From a checkpoint of a small transformer trained on Wikipedia.
Size: 14 layers, width 448, 7 heads of 64, MLP 3584 GELU, 57.4M parameters.
Architecture: learned positions, biases, tied embeddings.
Training: a variant of Muon for these matrices, 708M tokens.
Each number is 128 + 24 x the weight over its row's rms, rounded and kept within 0 to 255. Layers, rows and columns count from 0. The size above them is the row's rms in percent of the matrix's.

# layer 8 MLP down, 448x3584, rms 0.041, rows 368-447, columns 1920-1983
size [101  99 101  97 102 100 100 102 100 100  99  97  98  98  99 100  98 101 101 100 100  98  99  98 100  98 101  98  99 100  99 100 100 100 101  99 101 102  99  99 100  99 100 100  99 101  98 101 101  98 100 101 101  99  98 100 101 100 100  99 100 100 100 101  98 100  99  99 101  98 101  98 100 100 100 101 101 100 101 100]
[[156 113 169  91 158 107  83 159 155 157 152 166 141 140 162 110 152 131 161 123 141 151 133 143 140 166 146 135 186 116  83 112 152 129 140 116 110 114 152  98 149 126 123 129 153 157 154 119 135 110 119 161 148 138 116 125 119 114 149 138 141 162 145 133]
 [132 116 136 118 103 112 140 152 145 161 131 140 119 107 106 135 139 131 156 128 114 161  98 151 121 152  96 142 131 156 159 115 156 119 122 133 104 117 101 118 106  93 131 151 114 124 154 125 163 157 129 119 127 100  77 108 152 130 127 151 142  77 106 125]
 [126 148 108  94 131 134 124 110 116  72 119 146 116 185 117  74  93 131 133 120 139  88 101 147 103  64 139 141 162 124 126 149  94 172 109  71 132 158 111 120 135 153 102 112 111 118 129 114 176 206 151 110  91 162 139 172 122 119 147 192 120 111  78 160]
 [ 97 106 115 142 107 144 142 172 150 123 172 118 117 149 122 108 128 126 110 134 107 153 126 121  81 183  93 110 107 126 141 111 137 149 128 112 141 139 184 120 145 154 145 125  80 108 140 135 159 109 142 135 145 133 157 113 161 134 152 130 145 119 141 113]
 [123 133  85 161 132 136 133 122 101 174 137 158  98 130 128 135 143 176  92  65 107 129 129 134  92 151 115 136 125  97 134 128 118 104 108  96 106 135 155 102 134 138 142 147 198 130 118 101 154 137 127 129 135  99 129 150 137 110 154 119 134 144 121 111]
 [151 151 136 127 155 151 102 133  96 105 138 109 149 116 131 123 123 169 118 134 138  69 118 101 135 106 164 144 118 160 143 131 156 129 112 133 139 129 137 171  89 101 138 111 123 162 103 162 140 125  96 119 102  84 111 136 174 119 135 124 113  81 126 109]
 [164 106  99 131  91 132 141 130 180 123  95  97 134 154 121 107 157 115  81 110 129 120  69 148  86 145 130 135 175  67 119 135  89 147 138 126 151 113 113 143 135  98 145 159 147 121 108  86  93 111 157 120 140 166 132 126 138 101 130 121 147 158 116  97]
 [158  93 115 106 157 166  99 126 153 100 137 148 109 144 140 126 159 132 155 140 141 107 183 151 139 121 144 117 110 102  87 140 146 124 149 106 134 118 116 109 147 164 158 104 106 129 117 134 113 131 119  96 178 119 127 109  81 171 162 160 145 150 125 146]
 [112 133 122 105 122 105  95 124 185 157  89 130  91 105 122 131 126 119 136 181 145 169 105 127 105 110 120 133 169  98 136 134 125 149 120 100 181 129  94 134 154 147 133 154 168 106 143 138 132 120 129 152 133 143 138 148 142 180 124 129 135 141 104 151]
 [128 162  90 109 149 192 113 121 120 144 103 145 117 124  95 183 117 101  85 148 110 198 163 170 124 153  98 150 115 136 137  74 134 119 131 123 160 140 146  87 167 142 153 120 116 143 102 134 151 154 159 159 133 101 153 149 136  64 133 116 154 170 106 150]
 [117 122 139 111 137 122 135 163 124 119 116 150 114 113 120 145 145  79 176 104  92 108 158 116 104 114 162 117 144 119 122 143  93 174 119 158 147 115 111 158 135 124 120 122 115 112 121 114 116 109 140 142 129  94 114 108  87 177  89 122 156 141  96 141]
 [132 145  87 169 120 122 158  98 158 165 119  83 168 164 135 133 138 152  83  72 136 109 141 136 167 112  93 123  99 154  99 128 128  94 101 139 105  99  61 149  99  95  65 109 166 136 156 126 180 133 176 153 133 116 132 123 150 117 147 114 111 173 132 122]
 [132 126 149 136 112 140 169  84 132 117 161  99 107 107 175  92 132 164  89  78  96 119 112  82  95 144 116 151 130 128  99 163 149 108  83 145 147 140 144  98  93 147  82 132 119 121 116  97 114 118 149 158 115 115 118  82 119 105 144 105 143 132 134  96]
 [141 174 128  95 157 102 146 124 112 162 129 111  99 159 168 101 176 154 121 122 128 163 119 145 110 118 161 117 102  98  91 116 139 148 170 126 109  98 140 145 137 106 121 128 121 148 140 135  99 143 145 158 132 102  53 122  91 112 130 124 120 100 120 115]
 [106  93 119 115  90  93 139 170 135 129 124 116 133 144 154 126 131 142 134 118  89 161 128 130 114 121 130 131 130 122 137 135  97 161 146 111  93 104 129  90 127 133 163 159 109 111 141  90 100  94 139 140 145 127 112 110 116 126 123 123 128 162 168 144]
 [137 140 165 130  97 128 109 107 116 120 128 132 132 183 121 136 108 170 146 144 149 107 128 150  81 106 127 139 124 130 190  92 141 124  76 121 139  98 123 101 164 155 140 120 148 150  94 122 176 157 123 145  95 132 131 147 156 161 148 114 159 127 126  93]
 [100 135 148  77 171  70  68 129 112 139 112 122 160 105 104 119  86 130 135  84 158 124  95 128 122 112 111 126 146 128  99 155 144 100 123 106 163  81 124 116 155 113 126 132 123 145 158 171 143 109 111 102 125 167 158 151 155 100  97  90 125 103  93  90]
 [ 81 140 140 119 168 118 152 116 153  97 128 155 146  95 125 133 115 159 142 124 139 114 128 158 130 106 158 135 113  88 120 143 110 149 114  77  99 137  81 155  82  85  86  97 121 111 103 128 129 137 157 115 143 121 138 159 143 153  86 121 152 113  89  95]
 [138 134 131 143 160 140 148 116 141 139 114 106 123 124 145  79 138 148  99 110 169 131 153 107 137 112 102 140 121 133 101 119 121 129 137 133 133 115 142 153 145  93 143 166 158 102 115 130 112 129 123 171  74 165 123 126 164 134 164 122 155 118 142 130]
 [104 132 132 112 137 140 128  90 149 153 118 130 132 167 118 141 103 115 125 148 104 123 114 203  99 120 151 144 113  84 126 151 111 131 108 124  69  94 132  84 122 181 126 164 132 120  93 134  84 106 118 174 122 116 120 167  91 100 159 139 104 142 156 105]
 [ 92 163 136  89 120 135 144 144 101  70 125 115 143  69 104 105 152 160 134 118 170 116 112  82  75 180 107 127 102  97 146 137 155 104 129 124 139 156 114 164 117 140 102 117  95 132 117  90 146 114 113  97 157 166 159 141  76  91 128 127 100 108 141 157]
 [104 172  85 128 163 156 127  92 185 148  96 116 142 154 110 136  83  83 126 180 146 119 116  85 123 150 191 118  89 113 146 139 101 149 126 117 105 158 122 139 148 113 137 135  81 135 143 133 120  95 104 110 153 143 135 124 122 113 104 122 176 127 132 139]
 [142 151 131  71 124 122 121 137 107 126 120 100 133 104  78  95  97 156 104 147 158  90 181 116 149 144 169 175 147 114  80 128 139 151 103 158 123 140 135  99  77 141 147  92 161 156 152 171 118 141 141 127 172 161 131 128 129  91 132 102 111 114 120  98]
 [139 163 110 118 147  81 166 141  87 121 150 162 161 156 109 100 114 142  87 106 111 121 125 174 162 112 108 128 154 124 160 184  99 118 127 115  94 100 101 116 120 130  97 110 131  82 109 135 139  89  98 102 161 120 106  88  94 165 132 114 162 116 157 102]
 [ 94 136 120 118 126 148 111 138 129 118 126 151 157 136 124  93 159 100 146 125 131 114 145 123 133  66 152  76 166 112  99 119 111  94 122 128 156 170 115  84 135 147  71 123 151 105 133 130 128  94 164 127 117  92 165 111 106 137 165 143 135 122 131 119]
 [115 116 137 111 159 113 106 109 104 150 125 130 143 138 123  86 123 153 142 101 145 111 116 135 139 136 141 184 126 144 136 174 135 152  99 117 116 147 137 126 111 146 121 126 153 109 125 151  95  91 131 144 146  90 122 113 161 134 104  79 164 133 155 114]
 [130 163 112 135 126 123 125 153 145 168  95 132 139 122 111  95 162 109 141 145 119 168 135  80 158 120  78 178 123 135 127 128 114 142 118 129 107 150 130 162 162 141 114 130 138 113 154 131 152 127 189 107  69 142 137  92 151 165 119 154 108  83 136 115]
 [156 105 158  97  97 177  90 150 108  98 150  97 137 146 163 108 149 112 149 126 165 130 143 146 156  94 119 112 129 145  93 101 113 148 122 121 145  89 161 177 121  86 129 138 136 162 123 132 159 159 141 106 100 105 167 112 172 128 131 114 136 140 122  86]
 [119 106 107 106 151  72 156 122 145 112  90  99 142 193 107 138  95 115 135 137 131 143 122  81 147 104 143 150 126  94 114 120  99 140 146 132 118 169 145  82 136 125  86 122 106 130 143  85  99 104 121 109 115 162 176 131  76 149 101  91 111 120  95 107]
 [122 106 116 119  96 159 148 119 161 105 133 124 130  98 146 106 112 130 136 143 132 140 143 140 170 167 161 142 116 119 120 122 134 121 134 160 152 160 177 153 150  71 106 125 125 156 132 111 132 154 182 136 127 121  84 126  67 150 155 143 119 138 156 144]
 [145 132 121 126 117 149 176 161 147 122  99  96 162 147 150 129 117 117 105 117 148 112 115 180 139 110 128 135 156 111 147 148 114 146 136 159 143 116 124 159 157 119 183 175 111 121 119 159 156 154 127 185  94 121 119 159 136 182 136 136 137 101 100 133]
 [120 163  85 149  92 128 134 118 108  95 121 128 109 121 119 107 150 140 123 140 113 136 122 129 151  99 110 120 114 111 144 129 157 113 143 139 114 146 172 103 106 134 163 118 101 140 147 158 154 142  96 122 107 107 123 132 138 121 129 117 133 116 140 118]
 [162  59 156 178 130 142 155 142 129 121 173 121  94 119  94 133 106 138 122 141 102 157 100 109 130 120  61 104 127 101  98  96 130 129 129 137 135 139 113 163 161 108 110 123 133 139 148 145 137  90 145 156 115 166 189 127 122 166  96 129 169 152  91 120]
 [129 119 118 144  92 139 128 163 118 142 138 115 111 115 136  97 121 106 125 135  97 127 111 122 130  85 187 123 145 110 154  99 148  92 166 145 115 103 122 140 154 102 111 125 138 139 119 142  87 120 115  93  96 136 161 121 149 101 138 110 142 137 125 107]
 [ 80 130 109 102 146 140 102 127 109 112 121  90 136 146 111 125 140 106 137 118 125 111  90 123 127 129  83 122 113 125 147 169 141 159 100 101 145 111 161 107 143 151 126 125 139  72 101 146 122 164 144 116 121 111 134 128 128 151 135 146 143 141  75  94]
 [ 96 118 125 135  89 151 155 135 125 128 102 119  87 120 106 115 127 171 110 134 114 149 163  69 102 135  86 101 117 122 114 111 111 130 167 130 148 165 137 128 142 146  99 104 139 137 144 109 109 105 116 142 129 114 162 118 160 170 183 131 109 134 148 150]
 [110 107 136 104 139 163 108 143 150 143  83 104 176 129 130 112 113 160 110 115 113 128 135 103 101  95 122 168 118 144 123 117 157 120 107  88 138 152 121 123 140 133 145 136  93 124 117 173 126 143 168 114 118 122 139 141 174 140 133 125 122 166 117 149]
 [121 171 132 117 144 139 178 142 165 129  97 150 130 128 127 104 109 166 120 116 180 130 116  86 147 108 131 135 139 155 134  98 139 150 133 110 143 158 153 144 162 138  91 129 117 109 138 125 120 116 131 150 147 113 116  87 126  80 100 147 137 186 147  96]
 [146  92 120 114 135 131 139 107 147  92 158 150  95 123 144 159 143  85 142 113  93 147 101 101  97 114 155 118 115 128 122 136 121 142 126  98 123 117  84 103 155 136 153 165 136  66 145 142 149 163 122 153 135 128 129  97 152  98 152 124 147 135 122 117]
 [139 129 120 131 140  94 133  94 130 153 130 115 145 180 155 119 121 149 152  72 125 150 142 115 102 136 171 135 164  92  96 126 114  91 118 100 137 165 108 147 122  82  93 137 143 109 134 108  89  87 131 105 159 109  90 111 108 113 142 155 132  95 158 125]
 [137  77 131 124  82 113 101 106 134 143 160 121 109 149 128 171 157 140 106 119  94 147 122 137 116 101 157 127  91 138 138 161 109 105 153 121  95 138  99 126 163 126 124 151 143 160 169 168  77 109 152 130 117 101 130  89 161  66 106  81 119 145 109 128]
 [ 99 130  77  95 158 107 137 162 135 122 105 141  88 139 105  86  64  97 155 137 126 126 104  86 116 133 127  96 103 106 156  92 106 123 168 139 132 134 150 127 126 143 110 129 151 150 151 112 150  94 161 106 147  80 146 168 134 155 104 132 122 119 134 148]
 [129 177 100 138 126 100 138 108 109 121 149 124 124 116 114 119 142 147 110 134 120 175 176  86 123  96 111 154 106 161 146 150 119 145 112 138 139 161 144  98 162 155 125  85 159 210 138 138 146 109 108 119 100 167 133 125 128 146 102 113 111 126 132  98]
 [133 116 125 114 131 121 125 148  98 190 104 130 103  66 150 130 151  85 141  79 135 115 149 138 119  94 141 165 170 186 154 145 117 125 126 134 178 130  95  99 181 133 132  93 145 141  92 119 125 157 146  86 144  67 167 191 170 111 118 183 156 152 147 180]
 [164 115 144 146 115 108  95 114 131 131 126 121 118 154 104 148 107 150 144 123 154 130 108  91 157 108 141 151 152 116 124  94 123 105  89 113 110 126 137  81  91 144  93 113 148  99 140 144 192 139 131 121 110 106 147 113 139 159 128 112 145  92 144 155]
 [100 127 148 142 161 153 101 155 143 130 142 153 107 136 122 142 110 136 109 142 139 126 146 124 106 107 187 152 120  56 106 135 142 131 140 150 159 117  99 138 121 126 106 133 137 135 159 142 142 115 161 170 128 104 171 172 105 121 100 149 146 159 129 105]
 [156 112 141 117 153 106 127 117  90  52 119 155 168 178 136 133 126 105 126 137 121 130 113 136 110 147 109 189 133 164 175 114 165 144  83 115 130 138 165 116 160 150 150 139  71 156 144 113 109 125 139 144  94 152 102 111 103 162 113 129 135 162 114 146]
 [ 97 130  79 123 104 113 102 143 144 130 135 129 115  99 118 104 109 136 129 151 105 114 121 130 180 157 171 107  90 116 143 128 114 134 138 116 165 151  97 142 150 181 144 102 182 156 115 134 120 123 103  82 113 142 122 147 134 173 102 136 159 151 197 112]
 [152 156 125 150  87 109 137 129 130 148 126 150 143 126 134 126  97 151 120 124 178 167 124 133  98 157 137 124 125 111 154 110 145 128 125 127 119 128  93 155  77 165 104 129 132 146 160 173 159 150 125  60 102 171 155 106 136 116 130 185 138 141 117 120]
 [124 136 133 116 167 134 125 163 103 106 114 108 146 132 139 183 139 122 101 167 122  96 109 106 116 163  98 121 116 140 110 148 133 141 162 135 111 116 109  94 143 114 147 117 137 155 150 144 121  85 112 167 129 135  88 114 177 112 108 122 107 116 137 120]
 [160 127 138 109 136 125 105 137 120  94  92 105 114  83 161 122 153 151  98 164 116 154 107 132 104 117 128 116 120 136  90 154 163 158 114 158 110 121 123 187 173 121  90 132 165 138 144 102 151 132 106 120 149 128 103  96 167 179 150 101 147  95 105 120]
 [104 103 128 158  96 134 132  95 152  93 142  95 135 121 111 125 119  84 115  75 155 105 135 150 152 137 151 173 100  98 118  84  88 158 148 108 132 151 107 125 103 149 134 128 118 138  85 149 118 131 134 101 102 135 100 125 157 158 106 176 132 116 174 136]
 [138  84 153 148 130 120  93 110  97 140 131 133 125 128 117 133 146 123 123 163 151 181 148 189 167 137 117 117 130 158 125 147 126  99 107 132 133 136 164 153 150  99 110 110 152 102 142 163 166 110  76 138 114 106 106 110 130 148 117 101 131 170 103 123]
 [133 139 108 134 126 100  95 138 152 123 154 119 128 143 104 159 142 126 136 120 154 132 177 126 106 172 101 102 134  94  99 149 153 135 176 141 111 101 137 160 110 137 103  97 134 114 115 157 126 121 152 114 144 115 103 115 130 124  76 106 163 159 147 178]
 [135 127 115 116 167 138 174 156 142 152 147 116 145 138 145 124 127 108 124 165 144 124 123 107 147 131 121 143 116 105 158 104 124 136 130 153 195 152 102 149 141 108 146 120 114 138  83 127 130 122 141 101 174  84 126 148 126 111 118 163 122 108 133 147]
 [129 139 115  96 100 146  89  99 128 134 141 142 115  85 100 105 109 105 144  83 165 109 126 157 156 141 149 134 124 124 107  90 152 154 130 127 122 154 143 156 117 156  87 166 119 117 121  85  78  99 118 133 134 106 114 109 162 117 170 114 160 143  86  88]
 [124 107 144 121 127 108 115 118 128 109 152 130 133 139 117 149  90 107 152 156 118 146 147 132 157 105 151 111  66 119 132 106 114 138 102 114 131 127 129 101 146 129  86 132  95 125  94 153 172 168 103 131 157 137 127 119 194 103 106 118 119 158 130 130]
 [170 185 125 124 153 104 127  94 177 134 124 128  89 146 160 102 145 115 143 129  88 145  97 130 155 175 170 144 140  65  83 115  85  71 107 123 151 148 112 108 100 114 137 122  98 111 128 124  83  86 150 134 129 109 153  97 125 127 154 125 114 126 101 133]
 [150 129 141 100 138 137 113 145  98 147 122 127  92 125 110  73 107 138  89 165 126 137 132 122  84 113 168 102 155 163 134 150 129 117  89 121 138  65 146 110  90 177 119 147 133 130  99 149 162 147 134 135  99 121  78 115 126 142 157 119 149 104  85 134]
 [147 170 145 121  88 151 157  73  93  96 132 178  81 129 143 126 110 134 100 114 110  91 155 121 155 112  96 119 135 126 119 108 104 129 139 157 107  94 119 105 121 110 142 118 125 118  98 135 109 174 128 127  81 172 106 126 180 145 125  99 125 120 143 136]
 [147 132 134 126 121  96 104 127 153 125 144 153 145  90 113 161 141 143 139 128 113 103 167 140 145 153 104 120 137 111 145 173 127 164 100 103 110 146 154 107 158  96 155 117 141 122 130 116 186 128  65 124 152 138 122 104  99 154 136 129 180 149  93 113]
 [120 127  93 136 135 178 130 153 155 132 135 159 174  79 109  71 106 150  92 130 103 132 164 151 119  89 138 104 126 102 111 117 132 103 119 167 114 176 162 148 115 119  74 113 112 136 154 143 164 116 107 133 119 119 122  94 130 119 141 101 123 131 111 113]
 [ 97 109 124 143 139 162 137 132 147 110 137 151 116 106  92 142 143 124 149 146 121 114 166 123 108 125 148 153 127 146 136 149 128 115 156 148 107 145 146 141 164 123 113 139 125 156 142  94  90 144 143  85  89 152 117 111 173 149 134 121 104 146 108  58]
 [123 151 142 128 132 136 139 138  86  94 143 143 148 123 114  99 140 118 128 139 137 125 114 108 115 148 165 135  95 114 151 116 148 151 139 117 158 154 112 125 113 113  75 140  78 140 116 144 140 108 143 128 140 136 103 123 125 125 133 108 154 114 134 119]
 [ 80 128 127 142 134 129 103 102  61 119 139 121 154  88 122 141 122 123 122  76 133 126  72 149 126 146 153 161 117 141 122  90 104 100 126 103 148  93  92 151 161 129  88 144 123 137 148 107 108 154 116 148 156 138 125  87 133 121 137 145 110  89 128 122]
 [129 153 107 163  94 145 109 123 140 133 165 121 144 133 146 145 103 114  88 146 140 135 118 127 117 155 123 109 155 137  99 169 143 103 108 144 138 133 151 119 127 109 113  92  98 149 126 159 132  83 100 100 132  98 106 201 135 116 136  75 148 110 149 142]
 [118 171 160 126 182 120 130 162  55 144 119 153 122 120 131  89 127 107 127 157 110 104 150 137 172 186 135 122 113 135 147 136 110  85 105 121 105 153  99 109 119 119 127 103 119 144  92  88 125 155 102 129 139 119 106 130  69 105 172 114 133 101 138 102]
 [ 91 170  97 155 109 141  91 123 149 142 110 120 117 136 142  83 143 120 108 112 103 108 123 146 136 104 114 176 117 166 124 148 105 109 108 149 134 118 137 141 156 141 109  81 106 101 159 106 109 171 130  97 125 141 181 139 146 147 110 141 136 157 128 139]
 [100 119 134 141 154 153 108 154 152 142 150 110 145 165 177 135 130 152 139 149 125 125 114 108 118 124 113 110 133 132  75 148 199 112  98 120 108 147 122 105 129  87 116 155 138 119 108 109 134 124 125 109 175 151 153 123 117 135 101 102 174  93 145 135]
 [107 153 135 114  90  80 130 163  96 141 122 130 132 107 152 126  91 148 140 141 135 127 111 122 174 151 128 138 136 163 134 117 129 136 116 127 166 162  72 139 101 167 130 124 159 126 175 138 179 127 122 158 113 142 143 100 128 131 137 122 121 147 123 130]
 [162 109 122 171 155 114 149 163 171 119 143 116 142 168 125 150 158  75 161 119 134 128  89  67 119 115 139 160 138  91 130 121 129  87 131 146 118 100 132 116 162 153  79 110  76 142 165 152 115 122  99  96 131 175 112 143 105 106 156 121 127 120 128 145]
 [159 150 149 150 128 126 109 159 108 124 118 135 137 129 106 101 104 136 152 115 182 114 113 138 148 150 107 170 113 127 141 155 110 128 121 177 137 129  82 127 135 113 139 182  95 133 180 173 113 130 115 155  97 150 142 144  95 135 199 118 131 115 120 162]
 [116 117  89 124 140 159 124 144 132 142 135 157 127 153 160  71  99 122 171 169 140 176 119 141 170 142 137 145 108 101 119 143 141 126 140 124 132 128 116 156 155 142  88 120 140 129  90 153  94 143  99 100  82 151 111  99 147 136 151 143 134 116 138 156]
 [ 99 110 121 121 102 142 119 145 132 151  92 130 135 115 176 138 124 102 103 119 157 131 141 126 125 149 103  90 118 126 100 126 118 154 119 113 171 129 138 136  81 141 119 112  77 147 162 131 129 134  96 155  98 115 131  95 132 116 122 110 124 127 123 161]
 [143 153 101 127 136 161 111 141 109 113 178 129 117 143 134 160 148 117 138 185 100 111 134 134 130 173 186 127 145 122 132 127 147 111 157  94 141 137 117 103 111  98  93 135 148 118 131 105 145 126 138 141 165 122 136 128 138 143 103 131 172 145  78  95]
 [147 128 151 160 120 127 148  81 108 114 177 102 136 136 102 160 165 124  86 123 144 124 136 149 144  93 153 132  79 169 114 115 169 135 147 139 129 142 118 159 166 121 135 125 131 120 108 127  94 109  92 104 102 144 157 115 108  97 118 129 116 128 158 132]
 [157 122 101 151 114 104 107 142 148 124 102 106 121 100 169 155 141 174 167 120 104 121 161  89 133 131 120 124 111 145 108 161  98 125 121 155 150 120 132 119 145 136 119 166 124 151 139 142 118 123 148 103 119  95 154 157 120 125 119 127 165 132 143 153]
 [122 117 201 138 187 108 138 112 109 152 124 106 118 146 118 110 102 134 166 145 114 128 119 123 155  99 148 140 112 145 116 130 106  90 118 129 166 151 121 133 105 114  69 113 156 111 142 136 161 105 130 134 100 168 147 129 107 103 131 125 125 112 106 141]
 [141 101 136 126 146  94 123 115 129 143  94 120 106 136  96 138 133 143 108 119 147 114 138 114 117 146 124 104 126 114 126 159  99 134 139 116 116 113 145 119 135 105 134 149 170 158 126 155 125 185 108 135 151 126 124 113 124 128 121  83 107 165 134 125]
 [160 117 107 139 159 137  79 138 127 174 120 126  93 155 111 162 129  92 109 109 131 148 122 122 139 164 109 145 165 164 117 146  98 131  92 118  88 136 146 106 134 126 119  96 101 111 121 128 186 102 134 181 131 184 177  98 110 134 133 100 114 150  98  97]]